{"n_head": 2, "head_dim": 96, "d_mlp": 768, "vocab_size": 25076, "norm_place": "pre", "positions": "learned", "attn_scale": 0.102, "bias": "none", "init": "normal", "lr": 0.00137, "beta2": 0.99, "batch_tokens": 32768, "seq_len": 1024, "train_tokens": 369300000, "steps": 11271}
Each number is 128 + 32 x the weight over its row's rms, rounded and kept within 0 to 255. Layers, rows and columns count from 0. Numbers have three digits each. The size before them is the row's rms in percent of the matrix's.

# layer 5 MLP down, 192x768, rms 0.0584, rows 0-191, columns 544-575
092:158083177109173137181121129087072099122145154109123106216147107077071090156091090069118068128111
098:144155063090119110189163132107223091131152070149153097108074106084157151163124117102123156105105
103:073096111143117170132121158129113100127087111164151173134144152121160098165151130106187135102128
101:110081194136121121191167075144170149162168169113115121104140119105135149154139074118150087152122
115:160133120107153149169103159080141117118142113095122134133146180180089168121125122128088116149141
091:187094163107095121150164105093112107138138095125143093090156056144140104136157113126130098138127
103:096112037029124121191072133105075065093101130106094082125169166138103142146153127132079083092126
089:154124189135120083085091056134094138108186082056138120107140073086123048090117134176122131122155
106:152145051139139107078172111110130124119104049106171123130172149108148123118119145119100094103166
087:097102137114142104065070116112090061116125136143113085122129139116085112118121165112099075155141
090:082180128163093162111109108129106107165147165105107086178201121110133148131110142092149090156170
098:129077124086109139185148119088148172094234169073124154092179080113167136093114141181102165131133
080:101065112170120063050104142053105145052161146162115137162106090130166160111104092126137132092153
100:144148148139109133099138087155064155113139130162071122117158130169171109135167156134136118184155
103:097194117179133114138084100138149165127114184168102138142101187137118140077127116132141136115129
109:098152106088103088121127103137168056084171186101105090094135139124133135094144100121088046100033
086:152100095137131107138070138091142142174168140193161146109135159109108121151133112097146148099140
088:090133146146134089136057171128102135198102100119113122144170135163162103140146140151175065131132
102:120155167140095128128149193128098180193133138186131139150109124101141126123125154111122141174136
096:129129141173151161088136112112131158144119126146149119126105132090102194121123170164161131126176
100:114135030136158161158080130102104108192152092137098088180093150145117113146114095081147148092130
098:117101103162093113161119102123051118068124180099119137116120082137152144134088135096088204141150
124:155153068164150156100133124108099127160061084143173091166101136127157110158148153154147074139136
097:125103124103136134139121125132146157150163148059145139126148134108136132135143060130102123106099
097:140056087189166092107174103159120141157133110089120141126228074057109134134127127088042142096128
096:152084127094146129080171131167168141160115106135130152184163141138127129130118121182133220112101
139:111114145064149146080128113096119075104167163071087111078114121092092137112100102128092088071136
123:232078191175137120160134140084158149100154115097174115083116187134092132169096149142083133121114
092:168073171083123126090182162115194131120165127100161137120176085189148106130133099158146167150120
099:128148101133165116130085135150085107106074114075154127119137142144154116145135157106095147101127
104:102134198126145153075125128097151110132148192159094180122074088131116143130123099108200155153121
098:085116229068137168127108170148120070173182153146136125106091131104119129075148123136139126162178
101:094184102170136116144141064128181151111098084087114084139123136188100080105142120117107075083102
110:158113176145139148217075121091160123134238147052110139128213156057099089096063094141156108094093
114:114127142132113117093099176074153112119176171118144161163090145108089115124160108095062091096111
087:126142168122122166112091129136072111082103157108134070134188148137094096163107168127113129131160
097:120111153120129102182118175131161187209123124137137144136078153158125143078165111137152085176143
107:174086127110132140130176131126121105198089183104093144118139166134130100154151164144175211100116
100:124101144099149101125070117124129124131219169113086087161145155189103039096125113136116133088116
093:182142074079091125221138201088138065112126081097156085121119071105145125163144146112090140080094
106:090109088110173095155125149163152107166121128145101132130047078152101161099094122131131169132075
087:178081113098123108107130128116156093161078092140124104083121177091116132139158130121144180116150
111:151133161171188133119128136125131119145097139142156184125132144185114172153139156104128126148168
086:122163049129099128093092110102152168106188109108152138134105100138156155152122129109138114141126
108:173116136166110150132140102146172115144106140097124112153116089119074130132114158148179135132103
084:078162190128150095152115128099113172127125159101110126152122112129108111106079157121133055169119
098:156111152163132109106133080164128146100086139148133136140174087120098152176143139115145102169127
116:105109118119129103147118155157189082107143172143124116152088108092122157102137136099136145106142
100:123074180121088148171132113147148175114235134099146130113117151116147120124116102145082174130105
098:114158121072137115093154116149070118142118086102083119109196158145129135110110117114148097138153
108:062106138167109120087123147144117206086215104165131108116160137142153078141143124176093150121143
113:105157106121069126114103107160133114104115068102130159103128119124127121145125167095129124136126
090:127171080111126137132097159144129122092087227157151134163086091110181147121116131133148124110098
137:163142079150110140181171139132132117118030008106125125120110111123162073137142128129135081117088
107:138154196126141149120166114152102200134074169169151176131088144132091175162141154165143157156097
098:154119116157120143092101065127139126111177188169078124123100126128112127109123150141125058082123
082:092119158133089104192113117105117171187179104153140139132133130133133087085116130121083163096173
099:158166187129138136091145131065195081099092041101128118101179170097095145142169137141125099149143
091:139143097163128109139118171118186124142123215119156118155073184187166108148098116090122105144142
097:128130088083080123077152149116106107171079195155116128162139151130179150168148092145104183163121
094:087201170111098138098062166195099113154139155167145094108091087109166128121124096085101185166123
097:112191119099061150179117132146072112129143197118119133103123089144143133098098095170127148101145
124:140094123111162144073142154109115118101232182115115112147135101113141128125150150143102101136115
097:101174111183139092168143093126124160135169185142089086135115103134166088127081127092156113100118
091:091188087170084127085119137137086087097131150123122131147141131159135079118133134178111190076132
093:191126166161141172186160140177124108136121124154135117068142104082158201182151139132120139175141
094:130144110097136109144149128149110089122100106166098094122111072103087070110103131108149131112138
097:152031104092115122123129170139133116136131138099112091092137130076082197088125120164161152130126
115:155154127098125138109117096174073120104114121084151103150138131163118118192125176125059117151150
097:095080116175116135121066134169083107109114123075137143141146146126124168155148168116115059154149
088:108164162139151127089124122120182077130133202213122094091027132126100071130098121108139153147134
104:179100113117130115055172104105125113100136045135126112144150075125189107119150144148076068137110
100:173150098073097144163158152137128093125058134140157083141127162158139147100125158131115127105143
110:148141135198123093074134119179069089137095076173084092151146131116114102107122162136171005115147
110:141079090115152110060124109082158147146181184130121084101033119130125148112106095107102141064082
099:088136111177093111093142139122153135125111136176110133133139137183150142123096098107130110114141
094:155112169158129113116174121131148164135123112122151079116131157097092180131092127160128181150151
102:046184135113067118201100104170121104114131196087114139113153136068131133086116152186139208158135
093:129166149104114124092084135175095089140115115176054102090138107120147111081074100133141181153142
105:179154099178141129070170086113135181107092108121110145147125117118143158148139133137140194111079
095:105164188173109134147094085105145164135199126107107096086144101172150074092127106159167129124117
094:074123147161090108140172084136128133057139177121121168146184139106072131124149047141125174139124
089:107092166167121124143130107132090104153130168125219168097117111114116140114159142119146174141121
099:177142132167191124099128150119162113152034034138152096092145136116114103158126155115126088132141
084:144172139135121104158126150167125178112097189115071085083176141128175113148136143144113129173095
102:168180112138150120089118097097106108101060130147095175135207113120119105129150097168143116187167
096:092125116116121109079136145144117142124100153142124141135124132124137132140100129116117103135119
102:143146202076115156107158120126083125213134146145117127141154099179096140155091120138121181147160
102:149017166150139165130109109144118159123106028117159174180156159119083114157158139169111161129174
097:126199100157144108177143107105147142127134125081092109159128108133084138140139126078095126147132
098:109172135103124153065162067117146161136152113231162135120134150112132135078139151110137138124142
102:079146136105120123162112126159115103160149132117120116161153104141119103063094110131122114086114
102:145134139146127131095117086170106187090089052082105088121154091129131100133118138098110140106126
098:143186155090116145176172129161118152088168127096134198164137135129118150140193124130121116147166
117:116149102127115137152046134127144106120141146159135138107140102134108138108153137114161144106133
090:139097174076141120140070127111087151149142044128162105131156119142114123116121121122137156166124
096:081114165088159118098153148114152176151179131141138109140107093109143138135132095107112129112121
101:071122085142160118134132088090085131120121134134089130132108092140159064106126082114105074130082
098:091094084060176143045104158100142109075120141099106165097088178117069122144118169136129097145126
101:118071160080124139140146134139186103143149153162138107096097116123153096159109137092162080113080
103:143181129192104067058083124164150071128121136127133132122106090107060104150137079142109220105139
103:153169133108125110113123120171140190116118115145100146106096149151075141104111128143143128125140
109:121126158162088130153103146128175156123136148134060129093143089148086109099108111158204111198131
104:145079108159163127143089104123118160086150127129126119095151140124065160066126099106133037078117
125:095107093092120102165071108109119123104151130103093116119137136112134134090119116132130247100140
090:099163139107094133112158098133098124183133160143129131127151131114088199121074152075207100128094
093:125068127089123143119112178138159105095096053103151154096106162138135128118137129179146104136115
093:119096122075144097180143115158155104123116074144119122121136103088126128094145117090157129137122
091:129159131121202145099124200134124094094105083129173136112115140102090135130130148119098117131128
095:084113124117128133116176121168055106096131107134099147112074108089148167172132147116115127140152
085:125156076051146120150088124090165191187130136100117121149097094126132170154091155139105068138120
100:114187166231141166101044106151065158145130194177177153116090110170065157163138111124137148163122
094:139129175143093123128164121137116148134166060098085127113204063172110154074092148105118156128131
103:154131085132120159114123122119047135120091141124083133102064161142127133106142114124143186133151
103:138109133134149113231098129205074184106197105122125121140153114103126094138143102107145146114095
098:152084151154172132149149119139133127085183176120159117105066091172115105139171156121108122131135
092:099157096108146156084141102122104105096135112139124106130213144150169100113113144147128151091105
108:119129075109137104184161114148064133125105148106128093134115124114143121156129107142074092110136
097:123099141089147125129070087159143109124236096162159161107083122117105117173076095103147149120128
101:109126105146125150136166138146115106164122135168131134149087070132103162136148135145083081129108
106:137129101056106126098152113131189191136085120179180166132135168107105165178148144114095117109142
095:166171137105171129151179133093109105096060064100167147156162080157137142110130153138076165156165
094:109170162187098127197131092129131102122187180162108134195167114110140122117118093126111202166143
109:093105154122122116091117093074147082142189159093135103113143070134157097108104083131082116120116
093:153128193116129089119096163209175119085123146155134116131117098118132182128155155143106156202145
092:170145132141069123158060099155139080110131057147143134131174125142139197186146166191130016090101
102:127150132119174149148143102117138112145160235123165111093147143167131165127153130132133154125110
102:166135182174122137118160146095164095133085071187127159094139142143118138140129136152190086158152
105:128120125138103109126155132104130146123239255129141126110138124134079152164129118101092146106092
112:132185127126119138112110084101122094121125019119141120126160157094148127132112142126113096103109
096:157182111094146129128190150095123107110103029165137101144139072145161143154153164153125154176158
093:048103227083113159107100163117153029150129126115145078139111107130118180138134135111118088183159
102:121155098119102099123099129152149145112168215118105144160062135111094079075115092126085133064124
102:130117157072161113158127142152140116091172124141202141123184162106078149149135076171130118173176
090:106087135135087085167125049133074156095175089172097090136169088107135183066126111159147172133174
097:108094123194131136148112169172085170168101183185140125149157108144115105124111121110150170148124
097:140132052152127128181144145132120192128159189086098124132073127165139147113132104078097174107131
125:113166169127124112144113089132123085121134096136088115134191113136123120138138141129141211171138
101:111133069138118144137101139138152132137079069134119107158099108166168087143150140124126132108093
107:136104172092131156143170176127103089131105133147166176144065190126129115218150133162124112126115
103:135156113076112139094191139113120130110181091132102102114146139152093109120126113107156097142151
113:114129104152145141117099140133121168135132161093139100129075141124154141138134119136113168119131
105:184137072082114112092114122122146130174073135157122132084172126088147116118128201121109102096094
099:122079124081149146121140169128123106104105000097109088104082113122135105173133176151131155108113
102:074084154138068108108182110115076134140185175124082143139092142083134109135118147127132117144113
096:100149159087155097124142073137101059082122151135107137121117128141178114128128130151155059134153
093:072131137149124186208051118181068163099124105137086148091123173176142123142126120089162123105108
086:163087104116113100046121164073187134135129113145148053097109142124062056121090118080066077106077
111:118148082085150143118162136134105125154105152117093113128117078144146139096107109153063144135122
105:108112208116102141180162121125089140180095119098099130143134171079127098113158134123181235191117
091:152154047176132140132115134165185127166132141107157126117117130137183191133131155157099088106109
088:145163160143060124154131117172164153095164135140048118097146112163163076110112067161168093161117
101:116143114091135160204164103099102125148201152074117149130200128140198150137167100146104087123125
092:129129153195125115158122095191164161080134138077117130126132121124083094106098149142158113123065
101:091068110127140134134130202175150142142124191102148129149065152132132126141161138132099113163130
119:151076153222168163022135123150132150136073126129171143136147135125129104142146133113130095170166
106:119125135209115167099102152108123191200099138118094132085179114106133157093115086128167121144138
089:089128091144135124131134151122098124091178160153168113107070128215206073143138092118139155129147
086:137087138135094123079171185126168120131112147154098164136091109142184112103134128108114098161094
110:160138099105136164101097188154099155134082138118194141180108128124040138113152177139128104120065
087:145112119103083129107120135078143132136204161159077103091191137076107124051115069137186082124114
103:130095155169153164121140110182112110138062095160170115104121107158171068176144104107160102118129
099:113142124136125130088137128140156138146062135157141064143077137127139077121105097123110219157149
103:107143140141140121142136164165175195133051165131107175150143138145112179189109139136122115132107
093:137108178120145107130155131117113156175017075159104126139184084122153160112156133134111098163184
086:066142175153150147133106158159124164142139121133168160141132122170134147160154176139106095156136
098:130119131117162093135027115121147174084157135086165169143135164117043130143122119149119115110136
090:127161126103128098200140115144122147086117092106099131141132176099089112196114149131113178146143
084:124200149115110109121105079135104106139143137136131109151125126095118074123139114132087132143122
091:101143138118187091067144116126059094140054150133103133149072060082109082127115142089130125148112
096:155117140084120166117099170175178147197039193110195123118085177089168120123131132119154122136130
102:112140062064145101121105152159127120116071070116129134135124104125151116146142142137119124113144
088:120078105162152102166078136157158168121169094110118135106087189075138142084131082112177177100116
111:111132148135092112088161171126089090197105091204109135149078103099158063169127119115143161168133
091:094139153140136097155145112127105111146149132113133092133171162150151125120116097124106086134141
092:178063056170125131153149206091070151090130125125200161137118169138100090189098112135057134092133
109:135147130205099122116194161167163157079148138116161154091087145160133086145134123156159182127125
113:110149135151105115086147086091105098148150138179088086143179075118146150092098121157145132138118
095:106119203106163118133134093122139099144117063171139144108158107108120119114130107150138120198152
104:170149136138172145154104155106072118158083104160139152082130153161136165129139190124040104142199
092:124142159156082101090136132099230110113101086148135119158080064146091143173154112076113145135136
091:164162111112090135140086125120189101151215120152113125156181105142087095154144104119185098120114
089:148131092097137105103096105085144113121093073138100160081111138120117175165132151123153147091138
099:130107088084120120125164170125054145107114053134094138183138192146133131104107148102152115112132
108:146115139134101089131174131159073168094165122127152152134124142078129110157113123092128038128159
097:152079078153173114207036081130110107130124162107168103109126133133161166152108124093092119079123
093:118149062119138138157164214092172116098142189115108151104133121120162126116146085153131140096138
110:141139138143115125104112119118120104133048102094091111096083117092188110106135145132092110127094
102:109163109223124096170142080152126172087153068151124106165117167107182148090077107072159098137100
101:130083088092156113170131086157157113066084095103097093152154135156060152110115163141120177113143
094:178141147069153107081182127137090123176004047178126134117143198135126187140131165068127115145147
106:169159158140072118130104105112137126141159151115122154122194117111087183123119119157186094186143